Weights of a small GPT-style language model, trained from scratch on English Wikipedia.
Size: 11 layers, 2 heads of 32, MLP 256 GELU, vocabulary 2048, 0.673M parameters.
Architecture: LayerNorm before each block, rotary positions, no biases in attention or MLP, tied embeddings.
Each number is 500 + 25 x the weight over its row's rms, rounded and kept within 0 to 999. Layers, rows and columns count from 0. Numbers have three digits each. The size before them is the row's rms in percent of the matrix's.

# layer 8 attention query, 64x64, rms 0.0999, rows 0-63, columns 0-63
073:484504477457516497496513498494496554508510490520457489452506484552513485448471505534522536513511512524507470520485488491509528541534517533481540480439519504508477464510518497467516493501473484
071:514488455479556476511523503522453490492470492497530470512527522477545521512519554506508524530459514492470481511505509497478494483503492518459551489492535459504472468531512469526493483485513477
067:488525522539476523516489532474508478507512520476415497502469484544495480531510461491530517485466500520513486529490509489471457503456508520499525506502483535489526527461494488459495488523538508
116:509462531483506473468476469514457483525481529499523506508508520491519509508491514489455469566526482469489499517481511530551498537539492465492480503477497502517500517493522512479548503470438507
131:487458520462504493469491489512485504526496472475542493508507501518515490493504503535471497510481477456503491517464500510539518554523459485500473537535484534471503524493535507524539464503436527
080:510511533536494483454478470500531522561512515496533503533508527542502512502454479486475498506508477514501505489548485474486491507468514518467514520499497519510422489540495484494520467473468483
103:510505518512523498514532512471510513512496523500485515469508531511495522514504469525512484470504526477512484496554544483490469469531433503487542491488502522488500522471499490468506468506405493
102:495519476509479502505524492490472564518479451465481543459470452505510503515476485519497506556519501520490545476502512509525447510534463505487487532501509497490488547515477491518475505521489477
096:476498479544502540498469482522511534517465516505512518476482527524504527534512506489493513499442508489507542490534497477490547537505504477500464476504463497497515448505545502501470463522489447
107:524515471509498514500519482497487521493506521499501531504463474455532514470495506530472451470479543457454521522500527511522533547443494490519506531531473496494481531529471489458502520505481514
100:500521477538453541501517514505447467510506469534528514502499505502459522486541507511525537488472500520508494480473492474482456488451502499474570525502517507506542516467496525482510476499516491
089:512483523496548498500489499496522550447515523529479446513477488519505545497468464546472495468511512509521500489490514498449516491500471527481480526520508501555481465503506466510485511534481471
097:500483518472528437491478536460483490522513472493503520436518491482519472533509491541421490497503525489503513524494529481455521501478523489485487496496534525531492525519495494505504532501519530
092:510482533520506536466466489441464469470526516501532497552502506496531517487485537437508503484507517535493497491483517484469463468489468477502496525489523538506520486519514534509498471533523473
095:484493508505510515463531537530542482481533477522461523531483527494441506493472513495507462522503482471465516471508474526509471525525478485490491528517521526526467515546444478516513524489476498
093:474495536536499483466499488523544471504550488489530472481502527493528498519487494540464508450520499496516488508475520478513473443514490463472472499476475474526509504541508511530481486535531539
105:542501477489513490514483499519541506478537474472519481508493510499542473549487490526547503408489484526511450492497508495493509505478498505468494530497494513513474496539494458501495512551497481
096:515516494492586521485485550522464470473501483501540525494494505508489497500486478490497475502500452463491522509552488500470496487509480520540487496466493502486492502491486516550465480561506514
096:496498462470483467540498500505526481515545511507448485499503495530488500494525487469491451485497482494497504542494508484493508490499480504473543489518437499510531475545555532479515553536503488
105:485469511480488498521479484506504504512451494530515479530473538495516497499482463522489464526495510478480512446564519468517510453520507505524491447510527493515488524477491521496538518551479535
102:477500519490524430472516482479494492489501524503525531472480551469514481494474489496464496527511511560502534481521489497489534490461543525539488526507485517514471493456494550488467495495496509
096:520500491536519504542548551545448475491529515484513483475475500527517480472488474506497455493493508540523492490492516490502476538511512498546506467518524451490469447520509496498507463493485500
105:484450465517488554459524516504486499498516501551494524488510467494496530520481492513512471499492489516538470509512530473527525489502480494491519530487537443469497470465507519469513520471558480
103:507519521478469488465531484541502487506476603487521520520494479505475480509476457499507500508502504522492509510443480518498481532524470451481518513479530537478509492503482507501531525491487503
092:503514512464494503516502509477516469490554506458484451499497447510510496496477529499509522512498512474484476497511491447512479525508543515458511465522504485478523533462535552517485472548527510
093:528502530506487487486465543475485445519468517524456522514538474477508503531512503479536506488510461536478493505447542527524500533523473506484491489548483462536496506497485490478471524484485507
090:479519512544518470519512458488523523533482451553437485471506541482503501516481478484510497523470495512515484484472472509494511483469486468508486519520489494466544510533535482532504483477538489
102:499483492535460488503539479458451462531520551460519502551462548516525476523512495499468479483540496493494500506492434515506522500521503488494482516523479502521500513512526477510505496520474474
116:522500531518511542477474446504519510502513476477465490532482490567495539504521478502522499506480486493542523494485461472496447546526481485516509510500480520485512491510472513489451497485542464
087:513493537505487496464533466504500448483491465502537474503512494524502479472498522484519498482530532499510484516509476435526513498494498526483499507524548532498522432494484479542480499549509469
112:508493537456531473525491501507508490512497496497492557504451490508491480550507489487497471496518522519515522526500498510531452487472534474489487476508500512533479500523504459495496417542472529
115:514494475502507475517482533470497532529530475496480504521474522471458539531498483470537513506501473488452501520481553556508469465549518514471493494505522501506510476476464513463532492500527485
100:496501485485477525494475493468458515514462492505503542506507471525467486526493507469511518483515479468450559463523494521511550459478510482504511554518470497542509498486533533485479525505524508
066:463491468539491509496505480479440510510503455519499469468535527501499517528525511494529518519456482506506490519487487509503544463531468533504457518504526524500444463489533494480512504524504537
098:482501474508490515481495529512479485501529537482499498525540479504511506456471508477451509476544478523558468499492531517499492508497503518539494512499482475525429485500500493558519540492483463
121:532518499490473501525500512469479492493512541489526509508488436441525514526493513496541485516499529518452488489531442458507491517456519493479498501490544508506555496507482513517479466502521508
095:507519544521475483509474477472503549492501507518428497453511509526472529480476491520521517512513491537481509477533512519482469463511505507467517487472492510506523463538508481534459538517527475
192:538517504505476492509511521463473511491509554492497463478515435464517509496449519499543476510539516506475526487511474464487506507484513481480527492495544483502528476524476529499457544513529497
089:529496496518458485494515488505487435525506492514467524526486474536518487521496506531511515511512484465482501514449472502497525513451474462512546532486499512506514539550472545506476488460485501
097:477480552478489491512502503475467498527495559487502498481455495519484446500479537515495494536553502510487484536505517470521483536525476541510440471504538509474505511501487523489468518493497503
107:504519514517475497477513517465488464483536468521513503515533483505434544431503520497492553514483495485473469522517518510457510479494507508547531521506522463528478485498528500502520478490525485
092:544531499467477500465489458491472481486487491420509509518515507545522483467485479523496525462508491545517521510487501553503491486514508501497516482515444489505535473497536497496514533493527519
097:454476462520529481492510509516522512522491487533506509495503528559473464517484434514510503503495511506460492480499538478485517464479506485490513469536492507495511502542516503534518490501434547
096:495500518471474554528463516496473475536512484469492491516536502473434485472515455511537535510488503482481486482518500500520507517483503484488488507557508481511542491525449506537525532504496476
081:494460503530488493505505481491498497506475525480467466515491552476510472455464510476498501518551473493513502501516502500482476483478514552536542490506485480486507461529509531486563543461515523
102:530529470454455505490561473572530547508503514480516538489465450510516487517494487480501466513517490508482493537516516488470484477492511500493476542508516486504488489513513491469522486468491489
112:504493461508499465482460481485498542510517493516488540463504562509495549479490546502487520480470475491510453500510492530472506497505473509511524479497513491509492496538482501533496502577463477
094:516504511510497487500469504523470498480522497550507492477492480483457573519491450506514496509492503483483490506516497488516485470534538453527551496501520530459501479524462502499543518519450476
096:472531515494509510436529526485489496515459521505516540551491461517457500486555509462535489524512500491480513519511511494500479470492481486441517473537515486542534522513491504484494502471490496
094:428506471491478483522545520486483530508505505553480499477552522523517489490490471494445537502494447517499526505527490517515495506503504515501468507505524520488459503494526488527532489503468453
097:493536481503505514547504511471532523468491483520478539487502535464501545490496496543487498483502469487485513465505529479444484482536464500528509513492492464531458518534504553496503507493463466
105:523510517459520487495514523501462499522519487527504491503442499523512471455489445496548468494504501529526479477488488514562495520508488476477482472492535474539486479541511459518530518510494477
093:498473516503495513501515508463504536505501474516470528452466464516461517547491496516499442535563478488528505507500536535475487487521457486517491466477515508502494518532466504498496503513483549
108:484483477500504484500520540515508492481522518491497467512537520524457523527489505481442454493507502523503472495515492522512499460491463461577470517488471484513512484491524512530529561517495491
102:474489515488501490464542474532465472472486554520459513565481466493474512527463531491519498441452503508500476525493519512516509495506523522501483488544503514494483472510493522529508527496521484
110:527492504501485527516513487471483508523474484490506517543432474545480495490488475476505495513506516475476534509501481505517515470536514494492524537508480501491519577489453486483502504444544519
097:514488492505473538493520484492503518541500497475496445521513482473470496494515520486515492460505471514532530541470497474511498487515524486475534541493459508490570478491460511480514500488568491
079:473490500519518515528498475487475522501486500480493460495495522503536545496481510468545508489517514455466502533544518513465564474506487494517527480475481503544488501555487465480502476504492451
097:509503555529502534495450507440539516523481531503463496521530497505489532471481527480456519487513492548515482477497528493479464512491524502504499497500496524507478448523479472527488466467522491
101:478497489535490489497491506512504530475530532471500442462528535503514531464515493531494490528505491544519505457485513523496495470500483513533485503483489517526467482517528520512434512442527469
091:482525512494495500528523477489508507512493490482522482487487463540498497535432486502541466497523486533513465480500555477463483500533528475496531496485501553490475474448527534501497531495505467
095:456510506535447498484525515497486515497527533466532471549524533509507545517492473494532455481505527488490527543475517477463474495502499495487470497536490523439475514488491482509527489494476506
092:507507501472500522488501445502474500477507487474527490502503468523487486482515513539514446512531505459480486497499477504513474518457530493490544526520478512505478449541495529524489524517492580
088:499556463511502554497505525488466487522490509526483491547524491494513525473523511508526532534475489502528484534513479454525478475514481531493495458464528499448465487495514499479457526482507488
# layer 8 attention key, 64x64, rms 0.105, rows 0-63, columns 0-63
070:518476487518475452525497544500504492509500532492526475585506517514497460511467495463507433514519487484515502497541505534507509481481517481515470504476492497507486474485508484539486484513502555
062:517496515526509514493465503483510468473486496539550568470495553483503488496521524476496519491495485492488512545466489446522477540506509454502508463463502500534497470490510500531508529479499470
063:536489451488488522534496518477547523515485471475520479515481471482491525458545470507505464476509475497514490528499509515479484460536537499529514560516487474514513544483468530497470505507522497
107:484510474486497499509518466543494476500490492503517521487515486472542518481482498532518522453514472488580469527535522461482478506481494532527526508516503488486491464515529456506528460540489482
098:488508471438496532460478514554522515529479470496548513571485495508529479490512489516498497522512436472505472509487515509505521498494479495514508496533494480510491516446499500525526468527487486
168:531510504517505493505506533437502493503526555503439490503497492524460452506500478477481505511518509521451544464514480537518515457529508488478483502489495541503513518520472500484465544487506498
103:492500510515492479525442504474459539515517500515504563521460537510503521525482464513515479493492544495524535498499475486434471521532529514472490482489508502506514522508505499454512484482462518
100:518548497477524496473496501458479508524502528507460503503480493526556486493510509483541506556447495493493501529543509496486466523489482496535518512494504444471498540473511492485492450509490533
099:463459511479520522570472501475493535482517468531525450445482542493511524516478561481521494508533514499495495530451493473518485497479509476518518462500500491520503501496515486522498499512482492
101:518494507530507491545475491527523492519493524461500486513485474430531506467517512460490493501539532488500554512496467519506495470512463482502463527519512526497457525492500489509537443483497526
095:480499516483479539477507541488460494512472535503483541461511505524525499503533508472480518488518513489530493474502470472561466503575509478470504483489513527476533474469509533512474479502493486
094:495474513508536509500477452522487520483523509499516496490550521453501545502480515496489473447465517514505503520501527525492470513497497517496459525441517486516468506542500469451492499537544491
097:526518517494496489472495459498520495488464498491498520491513481434454490523494483540494518510518490514504482478555463519478537521510527504482489504514488490568523483474492482474523468519526560
089:478456522475462536436517534520487517464494490539539447465524535499528504508511541498512492495511481500482533496510463540482483502521492502491483524506525503490514484555500475517487500469488478
096:544491532517540494491505483510541519510505475511499500539506471519517471489484483460500491484450521502426497482501511488462500460564496481521503514494526528509455489531501528508502457516480509
097:458509549501492483487493479498467492462549541517496468515510522469493484527530476514486450490487502495482475472522519467507552500514490474490479508488477528513546489568515510490521476503491538
105:542505497489527471501498478509504495464538515495542478480488524501530501526482453500476491480490531507503501512512501481521546506503498539439420478483483508486513488540519463507528473516532476
089:505477514481529489486545525509517521497532504517495491491456491494522491550502544533499438458475535465483508473533494512469515517481531530482465521511487514546472494449488506468490516505490497
096:527495485483430551527451537500535466475494523515532494484485493545472552496467475485470482507495508522461486510519498483507483508500487510486477512500456514549497512515520491494548500496508515
092:492511491513520471484534505509539472482515496518515537513535533500478517483510477507458490468473537473490535506464489527466476489507494488501503451486490489505491506472507475499534541507455585
094:499469536528541476473485501493481465529475522455482500508543489510520481548520530558470497492521457480518476520531451519509505467461518506535500499505500518496454496495510500485468505522474505
091:521547515479516533508510477514484532491505489460484494512492492514503499464503549506514458469485543534532453512546478501512507494504515532506472510457463495498500520483448475508521518498444472
103:480505511481494511498528558497459540475489455500498511497508527508514490507492481476498525557527515562521482504472497461501479477483448519514452514472493539520500467458492539503484512502516502
096:480485504470461471501458509501517490512497502494520500529488498494506457472550487523522518498490531544452497541531497481488486478517499498460558533491544536487487537504463493460491530487491527
095:487531468500435516485535532507472474504525490481502485509519446513510488492532497510469466509474503508496521500520490484494472546504527469480490442486489490541523538524480540532538523507523486
086:518491492507471481496464500469516526513514490458488491495465495475506512486482491479471542536458491483515498509511511576530547448478527523475474536482474495499553522511487518509498539519497508
094:496513499506511509490488456484531513487503509493505474495501498542478557552517476490542541549509470534502492483486539468516497513499487439529481495497480490475485475511544499487488489491433494
104:541489517506455518526482493479516481503527551502542536531538527490555455509495535451488530511531488468498466481506473491492508491486506495470526528487480500516510511497469470505504496464456485
106:456473434468519531517516487494523481491500474568488514524489479519542535505510532494564503508490491471513501510520505520467475471490478489512502472487504537481526497532505493508471474531499470
094:475486494508501536453517496505483478474553549527539480539514526486480492511516469495496507479506522495481484533494455518516504492512551511490484455506531451523509470506461542509471470487520485
117:503536524499515531542512511513525467489504479459479485485476527498472456531498476480490513493489518476490547531519538560495527514473535492472525454491492508517504505528481477476504452497450496
105:520511532481486519521521542431524528504499458488496515448508508530503491488511449511495506538434472519509495493478513535505525504538458484534510488492498516496477509519494476468498497511535471
076:553516538514492497501487476485542449446514499505485493528487524484497464513514501491548547506496548506502489504510472488530479481532471462474523516484515531436516503494509479479468494511482496
087:493493452518473481499472521469539504482515500493508471569538497519516469492473483487503543489531542531473534502514478505497477473475500476441482516538500523520535526495524510465494499487520482
108:484533505547493457474557509488544511496497482486500508486445507488526496558483521491495512547508542501483514453460489504476501488501471504501547487512500505489524526485486528481470462511470482
123:503532483515513490511490513473544505471473513516560537481461475531543523527480468498496506528504530503435515487473481532504493478501491500443515492523514481501533511512489512447484474470500516
243:497551493524524489537506541448525505480497523513503490467511470496483525528489478509530487514493524497467544462516482488453478437497503484499543496500511501467520546486481511479454515493510526
082:483513511539528491516515450535493505452503492455487537457480513496531491504520508536484474510499472500517510462496496504488484516487501503554486479512496542482494571497479502524459494477479550
082:436499509545475508514490490489537496515508500530504535511491502499519489522494515514507475518511463533510508511530471457533500496538475422499488436530532506462525472484486489493508513508524495
088:518494520514432496511528490516477499566506552504528500514514500481497468517503519505516496472473535507484483448501533499467537516508517515505528488511490468517441485477504497447498470467509504
100:470524480499468499508540494509498522465510487516492524532489517518505529460456492522495481531496446510503506509469492509520484544519472541533524518468524482476509530483476493521460506428490534
090:465479445491480518515491535506526499518500507501483479501512485523499460463533518478494456486471495506503482515495460521515522505478536483479489547475519481476512505554506522533522511527442553
095:529488542502512461507431455483485542510502486482481477504525503512461493501515536532508468524507511490507541463517515464533504487484481469542471493532483525501523484479505481470523547499490521
082:484485440502460482528497515472500465498446542506514468517519511515481516472463510526507499514460501511532549484459530520515497490541512509548459493496487535504546475504504500471503495493494523
083:505530499503469470525505508495528497524501502448549575488463508523499510490524525479511475493551536491468475443466485515504506498527503508504513502496506468488508476506479471508479494508457549
099:475485502500481492500493557494485512491556462490486533515476496472514441507477458486457494482508539531520495482508511567500499498494534508481486500518550482502522515472519471497505547527496486
109:542455463467511541542501449560505539469487497507495528489513537513499488502520453492520441513487474501521521477496532502487475508474465483532498496535506520485486519516492496512513479483489514
088:491517521499502519498492522533489506460420471514502511529486541500458494496513499515517498566523493511530491480512544484532492452495480507502493488459518540499483527460455503492519512492504470
094:483451495518463480448507529495481496530515460508462485532502527482473492523484550490508512506475531544457542511474492505505496525506493462533534520530502502471492470465526546515508500510486481
090:481491506499465507488528464536485501483509505469491482462535517473517484516531486527462483541529465496539490498475538541504498487514544469523486518490445511506476530463534487501467518472507538
091:468513522520515462503457462534510469492523490513453535493495518466529523475522463488506455518503479483504504469551520520464469502511492491522497501524512565499523544500524472523496471500502483
105:508490455467538493508517477484511492498517534456498488549488514480483444546503536516504465525471520537533478514506492556511494495504517518505485490478476530519471464514458524474493522490497467
092:483506565482509522479488522523481496535514509513509523513483465486472498521499486511543486451479522501485503469536488490526491526502516448535502478556496502509443519516447467488522479475507494
097:510501511522504506454458486515478519457455519483472542499518472481498531478501478440492469492504524529492505529491517498533516492483539546465498491502507504491511517523470522480478534484499569
093:488525459522474476505491492506515525505479466515513493478487458487495494465542547493481544520473544532531488522502535552490494518488446512478508525487525512490473503498502472456457515489530520
107:491502503500452497465475566482508469549519513496507504533522493495467504552482527457507515489488462532485474503504466490527524484489461463522498534527486482494527514538484461511501507517519470
096:528549473519465477452519549485525467505476500531534495485487508538475499466516465504489515476493482502507474500447508522510497501543493476502510509532523464479532468536500542514478513511482468
073:537492525510526480554506524493509534484477506531482526481458535525521489492501527515460531524506441538504498460483480522488475465506497462512491495465458506488493520537515481481493451508513521
100:523494490455481477489501513529521531522495494485526449474482537448521504453505525513510503448520477474553522512447476507485514508524455518497536507506478494529505526525496499525510496467485526
094:520483526494540527473478465470500470524533481511526515468485533474535553517507500522494454485485466499533460489506484514458484498521541499470525495492487508478509490501476520532495509461480559
088:490522538495490476464516535517497499520536461546524489505489462485491511439549474513492471522536520524525487479542455498492500503470538514505501464467489502471510503518503503447502518472507481
088:529482576550490497481510511490501472498475514504542481462501504511461470428516528465471563524487496514490521488538499492511487480478517524493503523500507497506494489487480498536482512483469504
093:478498535503503455527504503516554488480521520521512517496462437523495476512474518511494483499493546456471521510461500487522514527457472486493496482483543535476533491507451495510539493508515519
089:501509500536452504502514519521458464537511483531487519466502464529513491507507512502515491486504465517516488500500493526499456504548489512524521509451461484489483488452484568522468518543484476
# layer 8 attention value, 64x64, rms 0.063, rows 0-42, columns 0-63
115:481518452491506502529468525516490460522524454511507507516507478471488496475550504436534496527487529501511557489525536494472507484495521493472527493486549476492516526508487496493527475488475457
089:522514524509467480483548497548492551448502479473513497483513495441481514490481489514489464512470516512516503505512500452541483492510538496439493507489469535497548487513523483496517516482521509
104:462535510480492524480487523507536450466536488496505528481496505486474481499542504516533539473543459491484507498493514531505523458527475486519460506471492487492508539463464524552495480481492483
079:470416467502503548530468487488524485482532511534457517497464501481484494510527500552466521504497513499493502493513498507539506520536516476502543534501517504459521461525508482512481503484496478
100:503501478457502465539519512479484489462489495522474478531526457476481481497553481457502503529558493479521482456504484507499507527466522511516534562521528497489487479530511483521485480514521498
095:525496475484504505501507546509533516488516475528536474507481457485537458528562491520487507493481488470476522536529525466510469480507508508495471517548510511505498479529476487444483542488472483
107:494479520476491484459491533504508476501560523512502506495537520510538495436479509475499513497479466471485537471449464543498514477526470496489518481531492553524508526495477523535509507503487496
096:486486461482512532488483536490499492454552468478502480536519527477457513493520548504519530519505512506480477494506468500487475514474500517549538512481513489516474551513449478510537497460484501
087:475478495470475553517480511516507552569473524514485478488509512545514483491564494475499477476493557465458527502538494473489524495517512494463503499507473493507510510502517480512501505475490478
096:472514509512484543541512529544549504512504443465508522484494527527483435464477502498490530473527499510500520497536533502475488460513479502509456499506483504488513525475499471469493484544506493
084:547527492501468495516488500493515523521508477456518447498501507492454459483524495554481484487479486531501525528513518498471542469461477515564513518500509498450509510508526490488503452504495514
084:513506501488546518503510517478495528498532491506511492446469505493509474471490470534495519537511530500474475506456525490481475505481510482524451524438521473543498494503494537509555504477475542
095:545547510525538509485491487503486506528531489487544474478494515459489518456462509489484517503501474466477469496540524506482450504514469502489518538504532530446507499498478515521549474479509496
102:482519506515477493480515477515491502488494495514492522492541486499508564467539496491549554495495497472496444491502478483535528459490521493544489504487484492524523511524510460542446472483471490
096:476573479473504478489473483511493499471495507549478478547531503556521485509503492518463490486488514534488474498512504538486509529520536474492495488454501499453512489460541506506513525500469482
105:518522507475455478460519451500490451493541516500486493484497542478499547499517492511522531477507474479468526486532537479536454503503502490496471499489476510530507492469510504546551542512504501
091:535524479515504506481545513459477506517488469503506560453495548510491485521515467539467497501508492497467543488471510495522511501465522503479511530529478511484470511523451468468531534505512487
096:492446496507484519537488502514470513499519489512494482509505506514549505485516477466538481481486524519471493491526480503500475535493501523470549521487563422473464505513506458491497503479515535
103:543496500501501486554532495488543524506473533503487515507532470520523469508504473481503444505517503490470464515546550525526478536530474501492499513497495492483501500462466524479503504449492457
092:492521507490511468505484554559482501505501503503487503510480513489468531524512509533516457530508479485476493418499471497495485495485502477471530512498503493538522511480563485516510507485460450
092:465508530457531501552514527496464525513448502480506492504489449497510471539535521509529501484463506467503536502502522482537488457544531519481493478520471468502489486517467504535492487512514514
101:493513502495465530524519492484537521476468500510505437476479485545484501518552491543499498509516525485554481500523519561469508499501484481472479522528492489462476506512507499440487493525479494
101:570509505480500540460561487488512456515490505466517505511486477460499509450464473522547520509502511516519508514465507481504541504482479493498521447503495509522451513508523516495489496521489494
090:530541491499489536526487515476487480484509498483503519539515507509481522501495449502469534519517512442497498525461502522526463520477527479488526480548492490468480455545503513537480504456535494
112:510532515454500474528512529490500511509480461495547498495472489523485508475515519500520486484496526481483539435487501499516512515537519481469489555533499546450499465478480508509448494483515521
092:534510524534458496475464485509510465508528476529478472500492465514509540521476493507487490522505482481570522448504471472505495501492510508513484500512559550487465496482502478523505461532477499
097:493498468492481486489522471477552509515461476477545525511494505488465493460457501542533504476522527498510501506537493506486522479556484477525486528525493520549438496538491502488502493521515480
100:485515540543531469532520527521519476513487495525511469509546513506498516482486480485505464470482454522472479493453473485493499483492503508487523543539527489510551508515473448536506464483482488
094:475485521506510503460541481496513469531509470512475522503556473545471491534510500514488502422529488504489480467471499511476458488484510525530541517515495531511499507489459535512494519474485491
092:513494511524522457510495502487489476499512490511517445467508521491516565491515492453501528525445457518487487514491535534501515503469446534470483513500508521497535547490467502475497491530497523
099:538511506518483481475455540498499477486529478482517492500547518528497498479526497466527490487504530500504479480458452488491509513497481470476449540470538492544529531490516529520494496493512560
084:457489525504527482493518492517509487485551492478478487561498499512554494544495506484489556492484526506506493481517527449533524519449525485495502516504480480487485477477486460453494510530528488
102:480502505494514487520455486513527504530541511488501455526524460529451508485467468510488485482512502460550482514534452520498509538449480497498541506508531504459513492462491492524529513520509490
112:481477445516506447462504504513475511517475510523530503495484528520540481484452492474496479494438525494487552497520472496487507507532532510496500511474481570522499477515486515495525516493527522
092:511501466500488504486488528540572478487475529474492467492517496469488529506485453473546495495481509499530471500480515468537448487460551541510532500501505514547494516492502485496511489489481511
122:519484497489530491502487494469447504526434497457483519475475502490512492519465500484510536485486493522491472514497515519502540440527520539507484489483514511482516549500537490511494490572509481
099:526545481515503510469509477504496522526536472531509517530511476502527490487520526484561553519449530441473474513508442532473510508499487492498508447485490493490473488508484502505497471506498511
104:481497526521496448510496534505505562466501548525486517522510498504506495525535453491476483507480449502534502485493497485496537495496477426522494505542495492534505483467461496477496485510503531
107:491476506476519538497512474487538528488482527535502504526484503495529472469442459535479497442453506545516528518512502468505497550527474485480515492537483461480502499492470512478492513521513487
112:547484483486442535493503489504520489494502486504474533514491502517512491478510443480517517478470536519540503510524480463521507488522505479517474494519498520517511503540445510538466431503525520
101:444507493484519470515485476488541483493556512530525531516455512479503494478474518495492545514498509476572514512490496504521455469502498476527473462493509502487458536502489530501514499511537491
095:520491495493486513518549562490492480475535475527458539504528473507515495526508495492474519481508462475550497448486459499511508501518466509486486468502483513486456522540529513536481461512506507
103:518480515495472476446531471504536510462431526510497514470485491494505521490470505496493514482451557519486513481523532517490550529508524501507518505508485507517493524504527530494464505460489455
# layer 8 attention output (transposed), 64x64, rms 0.165, rows 0-42, columns 0-63
123:490477518534498507501520498526493509486501530485466530521518526520509475505487533529493524526499456493516483521522484479498514519484453538481436507475467553484454438461502498523475513521510506
094:512515485510496517516441503466469527518527476532534524496517508531518495502501503512495554487548483491509504517498488526523525457512435504487496475507475463512475487520465493471476513545468460
100:449472496506508483455520496489520492523481506483502499513517550498502513487471494530480458516500516524510439514523514517493476492492525513497479438542491522522473507557522511489497523462460540
087:502483466496477494549492534532498551498477532491517509500445496515544497457526514510509449508519500501519496493451540479466475513509519476468488513499479474494494560482518532496467520511480496
096:481470503572513528531491485534538518539453507499457500497477517496470512551486494479515527498516520519505498530479513469523479524476461494480461510503509503474492480437519486491519484525487488
092:464524500530504487494515490468468523508486525483503491465491541530498525462484505524509494535504475550561531476473471505469525522515468523520538499457471467470475491464523520487513526494508485
104:472512531495500486462491522499475442481499498478549535458502490487536496517518499535551466508484514515505518518529533465489470483499518477549513457503520480515487473526469492490509518496457536
081:499478530509488532482502453506486443522466525482494503467499524492544485497493456511502516513530469518500523489488561527511506514507543495460478468498495526504495532489488517496481507431528534
088:504472474515516514540499509481513496459530489520459507488516454495541528473498520500498441531517460509530491534541467488477492498477533503519510562478487497500479482525511515488447470515509507
095:495486468558475504449495526465475486515489534475510453544521483498484530449516497503480504493494505482502478519539511511504485527480513551508502483516494504482508500543513548521494500431498506
093:501453472526513480459542486502481495530494466504469507513491525503503541463496479517527554496542508474509469492508475513489511534478503501449503524543488482466539484536504518523535468486480476
085:504471525510477521463509492512504473499440456525540455511508471492489508507505529527516482461483501540536472480497496525518537478475511522497522483510507521489560526515512493475498509432509482
096:491451520553515489518473527488431491492509475538509523486517501482509481505515505511502528448505516489518496504481478469555537496481534482474494456516491490543502512479505548521481499467482517
099:492518498451522497524503493532519510538498454492459496511464468509501502532493490507480433515513488503500500524553550496499510540485483494492465467517473483522476467489521523457520499538504536
091:482491530456484540510509508474490508521500501446485540516461494483478516506502527470503467550495495481501516484493524517548527445506522518487528523545455494474500497487498482532480513535502451
106:464511520465525507495496532521487546519500486478527530494515499480488458537463513502504452491538539499520489517483474509494528512496472486541523459527518494527475481500440515504445485475524507
094:532462482495539508470515469486539498457486465506532430496490493478473514474507477494499541505515492533513479512480523523491534505478516520554493451495519489535512480522504525511510489525505453
094:505503530505538523539513522494509455499501514532444517481492466512489465521546530515489503516503480454531510539526508469488491521485522486510471525493472537495497543476463496457476487489474459
100:444509474525521552512457535493480495453522475538512471464479522515511536493548510478456506500507510493530477458503467455524509486499526520507481514506486496492513522476497492501516500538532477
090:514525547464485527507536491523521486485495531512517517506529471538501460493505513464468497510485482529546496521498474492534497495487472493481472450503514459493480450506492476554484537526521468
092:513499520545483496473520499488528512481521518508477487456522537487506513532493511480481481488522510509528480515529480541441525508477505450529488524489509497525502432497556451465490495501496480
106:505495435518511495470504490475510472529509482495453493537489506538539516470488490463484486503488472554473469530507486489507501520497555496516520534496496477511535519481522495550489506494523445
101:506495469455510460470468470495494523477515511521515539478504519508555503531491487489508520460468499492511525518480518497506483487555441547504522500522506503471543497530457473477498502509485536
092:491483453531506492540475511508496525511454465484490486425505469495499495494529527488523486481522525525451542511521531501463526489528510538522486472515475492493486532507514498543502473513472518
109:475469528531504512529487506511504504505527524514500501495502501519503523495472463514483483440481505536516513521519542495470489482477558503514496483509465480520458466500530444530531510517475437
095:501483504460477490537508525484473478547491520469508510518512487496484467496503474468517550473509463501502469544501443486514522558496499467520528507513501480509517514470471467552527520506489526
099:491518477506487510480490496500448553504556533501497498516525486480525529515458471507502512517459500507489518510458548501493457496443513517503531453501497502472556494456512520506500497480514518
096:543529522512521492476514511486514501502498501522502514484485444546461469489516476512501507525508514492531484501514509519504496459507490501496533493519502462470451503444516506498457489538450569
096:543469498525514524479487527493504455480490498492482480489476552486519516496497486466537452551505532508466486492519513553534497507506518487514505465482484473530520490482496477515531460455504541
089:495541517501524447469510496522503479506492469512540518529487517521491458492493455539487553491478498526493506484509441460495522478524526475526483514515552506495457490478507531475513493472519510
092:472497531504521514525480469490508466526496496545485550498482464492485499515458481536518522529491491510489484531522504505498494475499494507508527466501479542457486525551497468512500512452434537
082:526531468490477457521517495531490524511458521494471509496445509463451494493473487510468489499542510456538549485489504531502486494533477503512501522511489532513480512483451514520493545501534515
096:504533463480503520491527464481539524518519461557471485503456520493528538487470489514486469502514442501491495488512511505453491496486513522508487519510535546502518511545516498507482458452490496
107:495496531542520508528488511492528496519489500537515513461536467525430440513513507499493539500508510510514450510515473454489506471519472546529491488532492500483477501517495501462471481480482525
100:474510520521528487482497503477486456481482469488510464464483542525501515472519525532513497533454499521515527519527466469517501524507500469544510518501422499518556486495533502508497478475494493
128:485469500549485522499456532501440525535524483516554513490483516524505512497470494489495492494536502491533534503481524505506504500495528499501531460502455463463453472450487501510521506509491534
105:535520492505527492504551486511509493501492563512514522516457514519466467471481504511487498478493514518527459504483471533504509510506421518529476499479556461517486488507494502495487497503523446
097:492491485490474485530523527486509461471511505484495472487509486491498489511532506562546462541556491502437509524515511513490476515480472488466504513487485512500490500545539498465500476476504555
108:487512537477528516528517493551522464503472475503502502485467479506478469538471496522506501504468497536511504523551516468499482501489528515457447470504556524481489466488546474511525499497492472
115:491536515515538502500510454520503449479501509520501448522514502495507496513486531501481527540519529525495481484501463518520509417492500519475487485462500513498544465461517477483506533507524475
102:524484520496555501490501503535504522490433479550489530478455469538556498531482519519489472504489478490519459499512480482501522492482461496469488552472492506532522501496481504490512480493499533
097:521483497522528484540481494493548474480516547490485479534480504487504484506526515499459435489487526493484470516458498515513490512454532516458491519469537452489553520493499518496526507509525492
096:517515515515486519546492507500469516534501472473515457466492492503477463502536500549500521479499502485505539532509426507519531528486510518507466450495486537472486478468498550507496487512478511